config = dict(
    vocab_size=4096,
    norm='layernorm',
    norm_place='pre',
    lr_head=0.00333,
)
Each number is 128 + 32 x the weight over its row's rms, rounded and kept within 0 to 255. Layers, rows and columns count from 0. Numbers have three digits each. The size before them is the row's rms in percent of the matrix's.

# v: layer 5 attention value, 192x192, rms 0.0938, rows 98-159, columns 128-191
# o: layer 5 attention output (transposed), 192x192, rms 0.0891, rows 98-159, columns 128-191
# q: layer 5 attention query, 192x192, rms 0.11, rows 128-165, columns 128-191
# k: layer 5 attention key, 192x192, rms 0.0975, rows 128-165, columns 128-191
v98 111:124115162125131092114134078123131171068140207115137129136098234122116107113137147157160163159145132124128128181145151141132136166099169110133144098135109154095149125175116146138127122117139141
o98 113:167081156120109089095158154175127133170181111111150126070119036052072141122153135070096087130104152181145118086111105145169100113118098151129130130108130154112082121113192105101161102141066170
v99 119:128102123127140140134174105124135178120101098132079096137164171122139152121118155069095199105131120132067156086138132155126152105117102183198084146108169159166127123150171181100142089124124128
o99 116:149113114145114130121080134113100131123148128114162165177119134066155118164111113169094114159017184102141148097076148169168129134150126062138168093134161122116136153129104079156078182158185155
v100 114:110123150147107126183108133131136163121079171109096122174066156122205150106110118128157132177189107142159148089124098111142101168125145083091106134118145115145117123182129199090147145133125146
o100 111:131139137091194104168144125129131104142128089161123152063174092203089120136115185135090153108109122144138059115142151145081123103126080176179172111126119155126117107061171102123088098134111136
v101 105:118105187102129119099155153137162103119126205155140154090156041132134134067125098100172113206143146115146117133145147159101113191143133074093118162136100115138129167130084114161168188110143142
o101 104:150219093115149156158121143128114092148156119156137133106122180085113138147127133192150082080204129169120176136059081112123193112106127152135122136139114148076138103087143151049121056184085155
v102 106:140117148124146139143127114118167118131088134154161194121133178121043152134163105084072144176183098124093148156112200222220154133100119109119111110126123124122152135132130134140159119147106112
o102 108:167149131113073132110113103102061177087137129086125092148109107084158116105102134161152141107104120143135121146145143080106104088109179123077140189115134099140116119113150111115128119086139147
v103 111:145172143124117138114104149120157170141111124131103132102088088120150143193084114100133113120148142168175123079115141146161064102143139141135116104127088115094176126097121163112093131089124119
o103 105:099190140122153132112143159076139167141108102153147080119210096097168074108098125222130170093154087143131114162137143063068133147064102115124159119118167105137138128168157108086111143130122124
v104 109:087133114120147114122144142127122139098174151114135086176166182117209097085104134139112123165150129147093135125147100121069131158130147112161076185132121117135120096156115189118104138122156146
o104 115:142096099146114137156149088160126081157142106172107174109106126104128181145140153123128128122126151129128094080089124173136165123154111116193157078156124164146099176117154089151152132131097140
v105 114:125072149106127175179106089125177105138038142121075131121103074125137141131124109140159137140135079078189172138147160157099147214138124144080121116133118101134144190108095126138194135091110118
o105 115:141182100111138094169139129116076123125170178116186127148138130127151102139068147103128102158165131144148078110077153131112085076084118083137102161126115109120131072140144127097104126149085134
v106 116:123164146146113112084095142132144092128129124086163152070132135126100150133139093094039089227173094094149137119131139194197199116110120081133115147139168112094127110132112147116181129171124127
o106 113:173125114105168168140156128083104168106166149185093130162115128195149140047123135138187181042104152136106123183122160078078101117113175159081149143091111118107146102127155120122093093098123105
v107 105:120079155076146128176120127128138109142140125144165134114132109134148099019107070113142136134169180151135127142140137149146073115155137065129141143132202079157087156148101084133143148106115156
o107 109:088177093178113161176148122139095076108163118134069145108156173123122135212105174159126150128113124136116198127139076125099204115102132129113135159143077153103160139087131161080102072173126181
v108 104:193123115110146124147174073135147121120146161136133168121071058133105158093148106112170173117089108146115092126126138128094123129142110131159135141132102136129124157145125105149156129160143143
o108 103:132141116179066160072075168157129101106103103089119109141136163048125108102133126139125084125126120134115191150162126080165145157075155176079121109184170103125111121161121146102111109137129119
v109 111:133092128104136100106151045149108112170114145189166126089115100136141137066110110115167114165134118107144102082131139152152091130135124125108171158135121149144092150187101059136155089165113154
o109 108:088150120122168167143117184150152089110129116095113154134101117158071135182131127142129140127133100158119218192120082147121139113155141195097115146081124117107149123113122165071094103099168138
v110 119:116140096163133151184192156118111163148080145182149149209164154132119178163178114142105117109120102131126114095113082116169076115128118096051173143133135171122114120119185125127099132150139144
o110 120:140114183053090091153059143158134149111093122126144092113119099094112108137095150141122137138133124139126132195171105100109146144166099175138140115124145126169095121083121143162129146070168091
v111 118:086094120083144174148059107131167096128125069153127113101166187130085094093088126187130066192161128157076160135131120095049142119129130117096132123122138072120128183093153205114116081153132164
o111 119:098141117194091118123188173162101114174071160151121138163057138094136181138080117061193203090151111119171133100118107139172108125140138101135120186155122163126138114155074073147116161082125100
v112 109:102140091149136118159145110128119160112099094151185073152125132131155162117084136173133046105144050105151119078111064078175185095127133144073110122126154157110081097125161168085156061162100193
o112 113:121062122140131143131103135112110099172130150171106167150180130110106159144134139147132232144079159136111093172161146162094110132141073103131176113146106103142147170158127114170060158089170068
v113 113:145111143118147140128132108122099131132086152181150127143145247132103124124192105112074129157120136087143134139121106162166117127130183072147178133145187108108138138152144100149121136095142119
o113 114:097140162108122108174134191171153145095149152142110163091111090122101130159057102072129145139087112168124158162139081113112137153149109169096101161097146165154100115081139141112136095117135159
v114 104:109089161113139097119171168127132110078160141146157119094179101128125094063115132190200120133137184138115076132143098111113147147121146136068150137136168166113071134139142127151141117143182150
o114 102:126107102108124165168129090150137087224148171161146142124118144038101180165181147111115105151101148165113227096119079116151106150142076117113125132161073174067124118135087146109155096171089134
v115 106:125163161116114078131115102122130148076172123111170119068057150129104113114092144141148082131176129163119092171114122111196148071114126121123123077133070105106115144148118152129101162153112166
o115 105:107142140189133147068163142097115111199107112133080144102170101159091161123209129151145164119109105111111107106160134117102088129095118104122132170152120166149152146144171117111104070153086108
v116 116:136180151154135131146050137120099114151134141090131154186149103129137077149124103180148141087142142089126118190137130122113116120124169110185199155148113103097141129154095101126066122065179072
o116 117:100119102081111126133160106172148126119135119115157131064094118155153194110108112011088075124137109146116119087133124075104142137117114182085104105123144181134113136120138150155177099137097192
v117 131:103093141110124161104140099120096122126111161155169136121081114132103136150168157119093129150072137123131130105132149178106154142114086086084149078117142088128137141136110109113176141175123120
o117 129:133086145184143089200104136109196152107120141120103098130153140149147061071139102150144163098157147138126143185104142155138098090129117085156045117112101112093131087078188151068152152167160112
v118 118:123064148116138151116184136132113129171119065188127149107185114130118130087150133116148147095104167129101133080123157122141148152137109142070126098126153173158089094119154100125141102145134110
o118 119:092143089075125127180094086125102113110109166094151111153115175163138103196144135181136124157136128121141185124152111169176126085153158098119113168126100088110152133086075135161154174112183135
v119 105:105093117118136126091088120136140139118061154131082109125084162117182123153154122159164115116131153149179144151119122131096034166151157147091130108131147137131182117134115116147109152082157109
o119 103:126169153073117094173176155141144100148140128120142116110210109094140055145092140133115128159193091124162068120131109113123139143109111119181073119143073122140106125103139136110175143189059160
v120 103:135099152174128119073104153122130148153143137149145165174080131121113174158186098050079125131151115099152140149108189156197091126100090081126117134116117129111131103183071125136111153115112110
o120 102:155151129087078082121132059140094144084153073110105098063143109091110095101100135197143154091118134152124096148130127126099164073115127149154144113116105111159132113039183146069174110109156134
v121 104:142115112140137113099160095127085163138088185142091111122077147124216145122141149112099179098116173121170128075119084102158030132134145124148169170131174170126104100173144127131116160098118141
o121 108:105142157092152117165122167151164109154156088114141165106189086099064076155130144179113130154103138120147132149118089174117143144163051175182125080109093163130127115064139099085124089184160166
v122 117:102106116087110112161130134132108140090144180108114119106120166133119121063153145125156114161133198151140091191127131104080126151122122098082171145125118091177121144117133105130143208178122175
o122 115:159157157194142132109149165123162086150149113132093133102084154192084121148158133109104091128160126118115123078115105156167149142155157156171103133139098155092128119088131144136127086166086133
v123 122:162115163105125136073085081144110112172139144175131142147084159118129106126105140079096113177135137125081170099123192156104135150120175100177106145109152142157161106182098127124109115120136112
o123 126:120107076154150105144153095153160124066133075077120132097127115119131130111091096142135157144102124173155110125124147152146156066164142187126130153093139062126114148093142092092173144056186155
v124 101:127140125155142109083094090126095123137121131126184119129138237133073123167185104131076138135144073136139112135119136186182134099115153113176122111138129160096131094175116109131105099120163104
o124 105:131102147094121134094157184126141180086150123155091138134127086160125125115088098067146140106091106127099142158164105089114117144118174146082134136071165147154099161127154142146142108080100152
v125 087:141141119112178118124155135066168154108125149109113103039144092152156136139114185156114071155109118097129123055057084089149213145167132141069146136074122117137122170096127152145196075142101154
o125 102:127126113096057160136114131219093119171109136163145165158116139072119127081152109148149142124157130127163130180255135145122095121061111128120105116255106132134143092133114112140128156141151112
v126 087:161123134122111152193137126121130114159116153121101191169072074135132138143137119115197217079090174177133133125129161141088047171141142135121164105124102093145146148102118079138106163097118095
o126 087:119166159147124098134112129113155143077091102055143075109160110120142073158098156128075060158188076135142143120145142087137132128119129143131115147120162120143100087142133166076163134142149160
v127 111:109126101164101156120143160125151103122114096132057153070151164124082114167110136138103153163160155143065171119113120112115123128105134177109115116140152159138147134108208177132137102160092126
o127 109:172107169062156099114132095116154213144080145084211091184049071195147145110126168099118141139134117110187114125133160140161032127168118127130141158076129120092110093148051079141148182071158101
q128 082:141096127178109144115117143111138150083128108133169123216161146079144146193173188123092139184178119153130110133092118180147186134145086125100185129135160122201098148166143173217127160098150116
k128 092:131112112090191078153140117017195082193169155140139074124126128068139135109121167087084131117124146136107129137042120134122113123145128133131119125040124165068157120127085162134138122109097114
q129 097:172084123101151198153109141120180074190093206108121100173142134126169115138121149091150103122156148100060145160091172138132128161149108098182118160088155122073169134143083174092132092103039087
k129 099:150093090118213106143163117058187126126164108160111108114053092243128152122139139139125130188142138128106149137064102141106160158227141161097103119076157134131127117145172108161130117089142112
q130 097:099098091121134189109082151140174109108081117148109129163101117178165170115110175087176095094054144122157112112145136065132098152137080154140174109117109165118175150111098139143099071128130116
k130 099:101118114106053143126160125236056119135136075155097150129177098127134120157109126175154118122142128147176150131236134117133171143108120134131137111246139099167129103150136094111104138111160139
q131 096:147178100162120118134165125119123121130172161093130175128111160145145086112136141103119098085163181137094119114130096106142130117131140096127111127147043164083114075131142116108142149218088090
k131 103:138134088165172161210131146068163087119129132152061146112118123137116187163179113101137187106175118151113150141118133138084127185126151124160130158117105111095117154154122099175133160105105132
q132 090:046098092139133121180170105131146102166147156163109211114170070145133158104082141067145141085100136162158164145150118116077115156110115194145113127149121117149132074108103104096153173131106113
k132 095:111161137124012173161150150214099114191135099119099147090141114060143096153161102169152131118147115149133149113213105099099150179081116116114148144235143136173109117097140161108089136163117145
q133 086:114104116140114128130132141116130084089158144152144124145111126095100181130170180097121139165148131179085072133103093147132177119159109155134184090140087101110096143207155098207135089091122113
k133 093:103141086113173077188145142045193123190190133129075083144126164133140143112171159099108146095125137173092151108046137137081111133142142139152131098036148145081149108154076142121124125113111104
q134 075:105106106124145191125134088137146118112073096174134141180126149171132142143102109130205134130046118142185138113149116111110096163097107151111143106128166155159123148106088103121109114118171142
k134 091:078121124112072135105157119255044120118124061131120141120158099120129095156112125180150110103135117149191144124237123102132156158083123104116147122231147115172140108138141105103088157140150139
q135 087:069097103141124137168188131098107118154128129091094139083140123094122120183166114126066183132153135202106154177107129139135175188139139165117105110135135137111105111183120143101120183074106103
k135 093:157132147098133116166153129062201114186159186129134105109099136106147146082132138084092100138080126103083122103038111150107121140151119124141086155046163175114129153092113154134155098134098145
q136 093:150122143127111180148130111141111114200130140140167099103126164104087054175115069155134180092201130129044152149119145112131131221113161117121108138155157091090116137136100124083083138085131118
k136 096:164166121158200103141136129028141137118142170136122119149094150099121117110125124088103132111097140125098094125019138115105110087192156118133125134030136163105124144105124150154119123126116134
q137 084:095077094098114195200084159144153086134125115197171064195149107086106153140088149097124134140147118146150109121122146155118180161153095124135136088138103101145115141136158132164103099065120130
k137 093:153143132120119065150150130088134124172180103118112071129164133075168084094167142125145104125109125173085117130045180139084152122173148155135132139101175128099144110145090134107091123098128089
q138 113:129120121142151101153183150116092120159146159097077173073120140122141106150161134123124138118112125116122159149129119094162108139135146209149118164144177112124116110130093128093144163122123117
k138 119:132159156082041161110111135169142114158103197141151164072100156118097120101086099103092123131115157110090094127156111092133083123120147097118130099148148166150087115047157213136144100158085175
q139 092:119134125134113175137159106144123099235129164230103118127125149151091105117091070169136138135094133114146197164146104097094173209095159110139126097148121113141126110066091101106120183128126113
k139 095:112123139165150163110124149113078132108106120154114167096139124101097085111111109121123160130131111175154169135120105102120120167146140081073140148134184144183100146099161113135097143180126188
q140 104:113186148127116066130133142133157112106152141169154146130104107142090176123095114098117108114081149132079082076123092123109113043129141071162093140106068180125149111115157113158117104139140166
k140 100:115115115126188126188097169135095198064095087101082132137058113231127144163151106157153128156150109148117116178100155159135141096154114144140162148126111068108137140161085109150163133084134095
q141 106:103110141157154109160110126116149139068146082071156179132175114133104149112108169179191148150107117181083091125122102153107144049101121154114102205124135129130165106131114156153088108112182080
k141 106:127157135161156077139129122212041183088084139134127148113098142178148146143091095138121139116137125075173108142215150072173079088099141139118135128174075130176129088153109128138151154170151112
q142 093:168209143130096050116162134132126116139177168172166102119153144089123111127154116115069070085163108069162122109127114099155126133119164129156148142159106144163070105097163127167169179183066197
k142 099:148145124104163127172093136000204116143145161110138079125126136084143111129151132081118118154148144144068120134005120147104111117182132124156126121032117139087129165121101152135145117123109114
q143 089:090126099137131082149204138138145085176159135163139104113145125088103136153123110117077098119175156122098142138125112108100131159138122089143100099136152132136116112200148143062130158142069170
k143 096:162109138109113125164115140029195128175134140123119087136093171116144115104156113101105112137120133121074130144016143136125130127154119108147124150028171138098115159117109143114134105124087118
q144 085:125125161121127179130131087129133152154071113138104142092143141185112113098067052139177171101075148143118170134150156121115106172104126114129092118114111101117168154077101102071099099128166132
k144 094:109130144159136163094133122242032149067091098138139184135125120153109123161118113186154129115120094116182144105220109113145139112102120117125140129213126123174121134134181091134095135157168140
q145 097:109109129123142174055096118152119137136090129173120087148122143158181133141125149095185102150015135087200137083158123084133064184117097124133145147126106128151184168094086111166102096109122121
k145 099:101121116122055150104139108229041121132108077142112139120183088099117101155105128197142093122129137151160133121215124130122172145097120083134114110249148117175149100128173114085109142123153136
q146 096:052082090124128129141111123116171108085147090174160118163135098114100199105084168099125129161072136203143091089122095170094170093134063080124109078089054139121166154194147106164115094100139131
k146 100:108086116138161095218156118139112141183143054110089107124126122209129139139147123182152120124122102115121155124137112151103158141107083159091112162143156121135183107192101062076117127101139072
q147 114:100095106130162140103061154130154144064128117099126127181125081127173156131119220105175099207112149128174109099129127177128132072157096120136170134130075116177185139123129155208114095126139068
k147 112:115094103136080125135129128215100114125116089167087135128174098123100148131136141152160135132151133157155141145254127118138164146086113137128115123246129122135149068149126128104131160115133110
q148 126:166194120102130075119139097130136105155137145158176063151109113116105123110137092132081096097215150094120134149135153125102117141138168106124130092127166149125109103127142168083111133147058151
k148 117:142135132147151139127110155015224114081120096115140084161102171152138131117151148100128128144147119132108137137013168158125146124176139149132122142001126118080115148150110119129146102123129118
q149 097:065082143092135173145106153120155088117128142153099165108100148136111151195220117165152140141154119178050172133123058133120153137141178176156127106126093114114131148137145093136174129109146114
k149 100:122125117123138165203191146150174114136181148143095090195138108158141124077154119105149119148096124175103183098146054140101191171159150127142108139144186157156093117115121153140111139163097115
q150 083:185194189133161176140119148126157127188105149178143077115144125132112095135101108142140115105083089054219194110138145122142109176110147112136171117143099096137112129064105133100108141148133169
k150 088:141135133115209144086135096044131119065103122155167140091150132196093118143074168074121127104142134146137132126122122122145118075175152120118131139092158124086107114076141179113096141104107148
q151 093:112114173159095054096177075100109169137147117133146173067112148116111122149137088150060161084155161153052160145115126091100130182121182200116106108129110178117111089111145122134144169134129126
k151 097:133146130150178165193093142000184122145133190121130134108068140138110125130119109101087144112124106112070124112044120162127089118137141139155124125033126158111135182105111162144149097121103140
q152 093:138129137112087177146064202147134135139145082147156048109157147125096131074132133141165096069106114111132123109134110149176108092110123115148085176135117098127216153103102100122083059131134130
k152 094:204167158164138094143125095151054160146088120121160132156187130036131067123110111158161121138120141086142138112137165097133164068184150082143142144150101101161128121144135111095126121165134111
q153 100:169156128144137133113139081120148125199127187134149140098151172124131095160130101136105113097112130092097170139122107099151093191092158170130113161155122163089129080097084122079126157147075128
k153 102:154147130119187159188142132014182115129118130163126131063069135170145140137112118098107102135134143152072150119052118129082100153183165103116113134050132153134116142084138160153151125113106145
q154 097:129095152118135147175109128107113169119118128129093143108110132133109113103101114132099194170099132119138169160120193094139183192155150211092141103137137082098111129116141153134148083133182128
k154 101:117161124143106112081114126189075099125138127140198194136143143188133154100127166112124119143105121132130144109218157122120066070076169178142142087159138124119117098106139164162071161135161128
q155 126:134081083091134126139072146128109160057123167062098160183124112124177142112154196110145101193174117136151098130119167133173134109153116179111145138144137105154132105121129160202160135127119058
k155 118:110139091115033120100131128225116073127172134138131115125171106061145114120160152138160130161127132159137129140255106123085139159052153148144120120255109122152113105136148130156135167155136104
q156 079:130153090157129142084119151147150112151076203100072128128129108143135119125106156123163063097074122053124135175135146079120106120123139123153179170140180148152184117090102144124134105187083091
k156 087:093115156108060128089100156199072183124127103149116155116155115097159166145154150150132112191172142179176158140175148106137136156115100091157130069177108100204118092110168073112141140145183129
q157 088:140150105159135121172113159110194129100115110100187071181205089081147177128122223092094073152155125152162113118090133190128148087144062117107176144113128158142113115154166172180119119155085137
k157 099:146098125091226089179139111000232101178163129131140081114118134161151144116148173122115136143136138120095136124056138145118132136170118158142111121029127138068149119149096138126146127075112095
q158 083:099149125166135099096148071117136175180141148139169179050158042138117115038095164104181161113086102113092153167147161083115081126106092153131122153132139113104138118088131161098175134098076118
k158 085:142146114179103162134127136087157128191097133120095188092128129139089136171125130118129195160154156163105120086199096093121102178117111112107112165148039133172136121124172142113135154121150150
q159 108:154171149139102169132143167143142108157134133177142101202165138111139111134105076122067106110230133082165141132121137153135158159134125052142162111139140111184058136121184186102159152149112192
k159 102:157117135117169128112138130013167084146156156139154109145127134071132118115127148073122137127143153119120136133011109131140136113165119127118139155046124124065109154124093147146125135116108130
v128 102:175144097096136094118173123129125117107179159111118165202134147128141091090147113144102087177039153158129074092150031113127147123131152114145100089136141137122106083123124092159118177126150149
o128 100:149131144159106162174142145123055108115114106156076130112154161132107123125125200124159122165127162184098131136099136071131102179136086157175101196120137141119116113177142097146130057106154145
v129 118:163098163125123169144138110127138101181101096130204139094152144127108097134105117138182211158175123154113222083121200160158143141094106146166104106108092081132159146145099062110174107125081097
o129 120:079151121100100145146138098143131150040091079056167117164106102087166152155092141087081129056135149102163090108129122119121141100170176121079107128125169110121114103119139211079128155087132142
v130 103:157112144126135122135148096144157137143087120173175131096123063117081159114117120136143124134151083121134196115107125112134154171112134149136154146129099189099155133210132056146143096118109160
o130 105:101113150122113075114160116107109150136114117037164144148111132099162121163091138082132150128151174122100060143174060096148121109106156130084079099149111099157141123161162185103106126090165096
v131 088:121123153111155142125096137128141156100140149136170112097168098123163136138139120124123141135178192047088177123157144072177102152117090140054220138130118161135121143093116109141096127088096125
o131 092:109106054156098093118106081115088128171122182184115074115093172132108142132136110170111147160070163176117152173157139098132127135087140078141072126119131101145132134212134122060124147126146113
v132 087:138111197152143160157175095147172093135138127161141112175115125119148112154163085111162215126151091132111197146140169086117081113100111100170165160121105077117056150214093137100173116088078155
o132 088:125105096151178046118150091086114117078057102092141136077139120150160138128123147138091164126140145128117105123097091129111122119072160149140092120147161131118150092146185118071140131113154102
v133 088:138129110148121061050145084136104113131150183148144131090155104127127076119096142169129077152107126142131084145137139137079179127132136119158083164141149115134185146179154048131144126139160108
o133 086:100060117126203138187147188104194136124122128147128130134101117103111176133118167046102130103157083148084187096112137142141138152141139162141131100056125132118081122137145165164136082124123112
v134 094:104126121112117133162129157115123111120144184113092152156142147132134096132095136086183111081136150122159123085133151101194098134115099099153138091129127060173107160152098120102141154173171130
o134 093:143152135150108130105136134112181090121139088136129138130128097146116132116149154174144084133161131145130116146070062192083145149157073140147118077060081191084125137070140106135136088154109139
v135 100:140153167217130126153166122132120182116131118121157137172118170136153121127107149126073147070111074105122107187118150126055117106133069115078157133105154136115076117162141155145059130113112136
o135 102:094133166072108105089138154164110070194134121101064136085153071128118145147233098184137108186098116116167156114147097148117146100107148097150152122116120145158184146166121121177119123163118171
v136 095:160146073132109086043104059122098105116151182118179166120096158129117094157144154152128093192138142105098101117134191130067151072130147118145113195125126113121198115185143127115141132169191098
o136 095:100100123134144146226136210128225085167125096125113119111130132110144139104109110084100123122158077171120176096135129128158162160138125159145138068156160158139075113099152173162145105165069142
v137 100:138090168086129128113176149131171171067120190114206111109118125118145130127163116118188116166131141135111136085121137117146147142121124111188142159132133134124109139195071168121204114138149120
o137 097:120112149144151112125117123092168079153112136098107151128166096181164149174090102149097172110174116147097111211111081134170132160073068152112094069164123098091157125144209110088118095097117161
v138 091:140140158108121111107194107124116089111093155177103169126152127123098111148094141139039121094057049139108099153131078163070151130117122086138099169138188138125101115169160123148109137103134135
o138 094:132119130108157134110161134130107110139155105095131123149148080138156132116165177101183109204174149103181175094099080139132128134134120122142182088115086155130160145126094122167115130096148154
v139 097:114128099115129144155095159118138140156166167110051142115137165128161116079142089131171087119121132047170100063144146090199078144129143111113123123120113089143135150104137179093167133130147141
o139 097:162115107161130154122096122147183113118133131177136177107080144088084153096124143165142115108146089181076132183124139201074146123131067157149115108163085172079097114059118132148148121150136086
v140 120:100134120172111122129140113120120099098128140085099114126106182139143102167123161100160168115171166140180132143121220147097094077111145109127185085130070058145117108200134125119181118131118116
o140 118:128128140116134085133117162087186120137129072105135122102155086129119153113161093138060121097114102108154130099109152126090126141144091120145109115106167136130086092096168105152117069208092159
v141 105:126126106130128141138120137117106133143210146078160124150172195135145091077107122118119103175177168136085116057123169190132125094121040102141045163099195063161112146132124114085125117179101100
o141 110:121177175106097202183096156137179100116109051148137153113118100123127122147150113173128132039137083149163144156116125140108152115156163148123125159131133136087142121074141178119172128126157149
v142 106:080096131098123129141116163123101124089151117123085113089128040136127134139108128154171134100173182140129098115108073138166171179142135109156133097141149157160175138169164072184149126122125116
o142 105:173114163128111192116071129087170174123118157161195068170116192093116126166136129078101107126138093116135076135181164125119065107117144089107077166104096089121128192140109153135091090099101138
v143 087:092102161114134154182131170134171155108102101163116131145142132129098183111104110070104122082142112121131156145114051121179144145139081145084176095133158155135052156086146114140137125113100184
o143 085:150151126136093086056160075080042155155123129127155159119100153183137108128133114187168122161075177113166080151104096136090097143098137080090103153062100117137192113136111129111125157110192115
v144 095:124163132181112133144136120137113146105143111073087148173078061137096142139120141135181148162086152085180095160113116085065134105157196122173172094145094080134130083169132102129159114119175141
o144 100:125151155096122129126140177126180102164163130108164101140144182176130083112179097082079075121139091120162065067133138166134102136120077156134086144113126168131133111102095117227094086181076145
v145 087:116140094145124129162122139123163192077120115093096126184074120137095161127168111063184131137189138121135118111108084111204106103152110157084179068133106143136091111144137162124154121163171143
o145 087:155150167124080058093132132079114123202127154127159152093136165154122063123134081220105106123091149127132070170141111120104090180072098097143071140169121149127138105106147102137162129166087133
v146 080:177119143128126120136122142122129159132133159101148144110134176139151098146135133170083129126086069116134116098123156137171129163119134105162104163120150177159151126144162113136183112140135107
o146 082:075137143104143183119145141217160084140167166113063145147115045075127182160159165100106110144178132145123148143147121179142123116134076127100137074170061112091145160116092175189120145119073180
v147 103:145153167105147114138171110137118143141128097126150151153131060132123176107144100143179158146148131170071116103123057119163129148134080120108136136143169134127118102167100105141121122125106119
o147 100:138098152176108148132098079063086171114102114125158159125130158142148063142103149111109142132174166119083115144130149105123100152127198115146088196158160133062130141138141119084171152120138116
v148 110:105111095098133152158129082141113070088152111089092156091090058127149133204104075145164188150163146161141153167123148135059104156130175096152162131138100085133143117149136127086197107096125132
o148 110:130145118167119185148110076116157183097125122161149054141136181073184102103133145096074131121195122086142092088122200090127075075132117116120085130121158115107060112121113133130119134149083121
v149 086:118133102132119102047115110117096139173152092117173113085132081126142100125111165171113163165133137225120147155127177134154168142106133129128073136135118168143193116052081123118105121147136114
o149 084:108123113121177140156095146199146159097142184159100061187125134099072171133094127104128129074125150099107127130174155127172118097192164168128165136119157111131101158147143176079129143101078129
v150 095:104112134104117133076132137129100101121135101161084112090105107115095105193088139131018117087092087213120126134118110165073163109132131106182082181117159195140187124127197133127098106141142150
o150 098:142160120122156145124129152178145161131144123116140067196144111109136147101132184088193131168149162056137141098132121118165119106142139136077227105140130120179128184101098170155102149108119127
v151 113:099123153124132127064108165124111159111089117165137104154121065123119147121104135100098120093090180095102155125126165126121133094136100127183091195120132147136158112122129088126136120140116150
o151 111:142145128126116090162122177120129089179160130110142089101158143071088140133125090139127140126083174136127146132123081095148185184085156117076168086128151119195146153132166133101110078110137124
v152 075:119109165130135182232108162139172069097127111111127124137131211130177090131169068107102124162138123154104180162130122121187108129104150112114152108111109090128050147143137153112180146143067146
o152 072:144118104145116102079139095096073164123099101114135155088074087209120158115132173165162151110120129100156081148109159123086099119110116105089079151146117110108177097105162147109158128090157110
v153 100:108160068142126085106110108132131162160120081117128133122140076140082141075117134174151083194126152102139088188129073110121175105148192176090156083158114167118152119061160099139122142120131114
o153 102:134091126120140130152139141124085173139140202183150129146072218117118104125118093099114086095081126134126105091146178097148090153137144136133093203113146126151097112168101124173137117123130115
v154 102:091117111155119095083161115137136101124125095133085110164071108128108167113105151106089096112117085218148107197105130156069160105153181141127132103135110139099138071104105170156082110075143167
o154 107:177162178128103070120091177123070149161138106161142107127191184125079108105126112138179115143114093085171103073160094104153133130098144135154195174133158139170108123116140095146082092167131120
v155 098:119149145167114142158164148120121127099166111093127141150057080131130119224131120106149219136158152201119158188103105131114121087126118093142144122118139163180147111247150063144136120157165137
o155 104:114163175115112118088138174134164128166115094088147081146174094160164088140164143116088102143171136060153067089161126116163079139082133099138079135146125115142157175113144162129126091156028161
v156 083:114081095132110123107183109129119118130166105109106114174109169125117125135131175112066066104099126207131113120103118194048122143144104103163058124124140145113145100129142157122040118144140173
o156 084:150184202106128146150083192152170133121135090135126100143175112142094123119126134154189148111147095106156091114139078130146128092144130169107184151067112122143135142117132165156112124138158127
v157 090:132163094130139122121093125133132173112143120115125095107158092123126152113131136120134151196128209090102156129153148114097094057127113167108138141133080136122121140087141144091130136111118109
o157 091:108137076124168109148135129109111146141114152140132109096091158156114120127145085137081143090081144146105172133104179072132145163117157123121116157115220094156096100182109086102105124145140121
v158 100:131178145126130101084126115127150109127072154147170111158121158121121096096147160090138139143133073174155162177135134092180114100087161124073202085119062175137131129145103107150158147158133127
o158 104:140091120154169000125169115101064147126137118056080175095117073146117157144108172135131138161103174118069103136107109111138145167169141142159098095190151107147116117144204126070155116141114104
v159 108:100165165133146190220111139126160131148124125114119119108164154126132087127131092156196140145196173095090204131126177147119097140124131090077156080120132029125083158148115146085117137125087111
o159 111:114146112122099107097153114087156115105114082108180111106080109166148123121142120151099145077124091107202080150126158098123111095124109118131089135119125144130161076093170157102176149134198130
q160 086:118132135141145163168137126131150118181152170161153037184113098153123105138111152089112110124161166122106155091122110170108163154176115121109162091130123128065130149135096125158068109167065121
k160 089:123117102101140165155134127153122090109171122174127133150074116130143151155159166118109146159174133134112181120095083127181133132143115160144162103143124130061085109148133083157100130158120152
q161 088:109178170094113125175165116130105122110135103114167102128102122140111108150113117144083178138144040170119119079130092130087164104108168140123115079110114082165107174121143106168128118132226190
k161 088:153140107134166136170102076115156108116082095075093078140139121115120122170123110135172145116131089126148160113110095123117140149109111167129076133069155107105150130132129131154188160068109101
q162 095:147081140140083163131091193146164138104142090083172124171051084109083152161195178056124090161228132175103057184120149197141107093142118157123158156127159151042115116149131114170145112107072133
k162 100:118148152157113080149132192116148156119130181147121159159093124074099165117152137097116113145150143181141113164106146174146188056178154105105114133146108139146073123118079151203070100098124125
q163 074:077113128166096199186172164152151139148102128108109113212057068125099157130195151085114100158182080090132100122129102195168139140127125153129170118133169158071124109172138142174142108111032117
k163 084:106151132151149134123124173103158125142170165162096176208101118057099179145144128061127100105177192146114142124113117178138183077169156114105138130131157133119077140130086153139087094092121130
q164 097:150190155113154130123139104126092160122076144110109108165102174172154103125109117155144143070120095036167132125132115089126115096121154116112123142121171136171171122106140167121147151134175144
k164 110:158153126106144156073100089128110117115128100125139122165093182159152079155189167156179124120132111031140128150119116116135062199083163149124165141126164156104140072141122162113146166191180142
q165 091:132146113125119169187180134148153126087136126129115138161111126133063156154135124136097146152144120131122115106124116220148159152143123165148098142130085145060126092096087186167157176147139221
k165 096:090149094105141151173140175148156094078160104115120112165099148111124147146135147144113156159120107184181153140125099172165159133093145178078140136122147150102111123110077169147115155120177169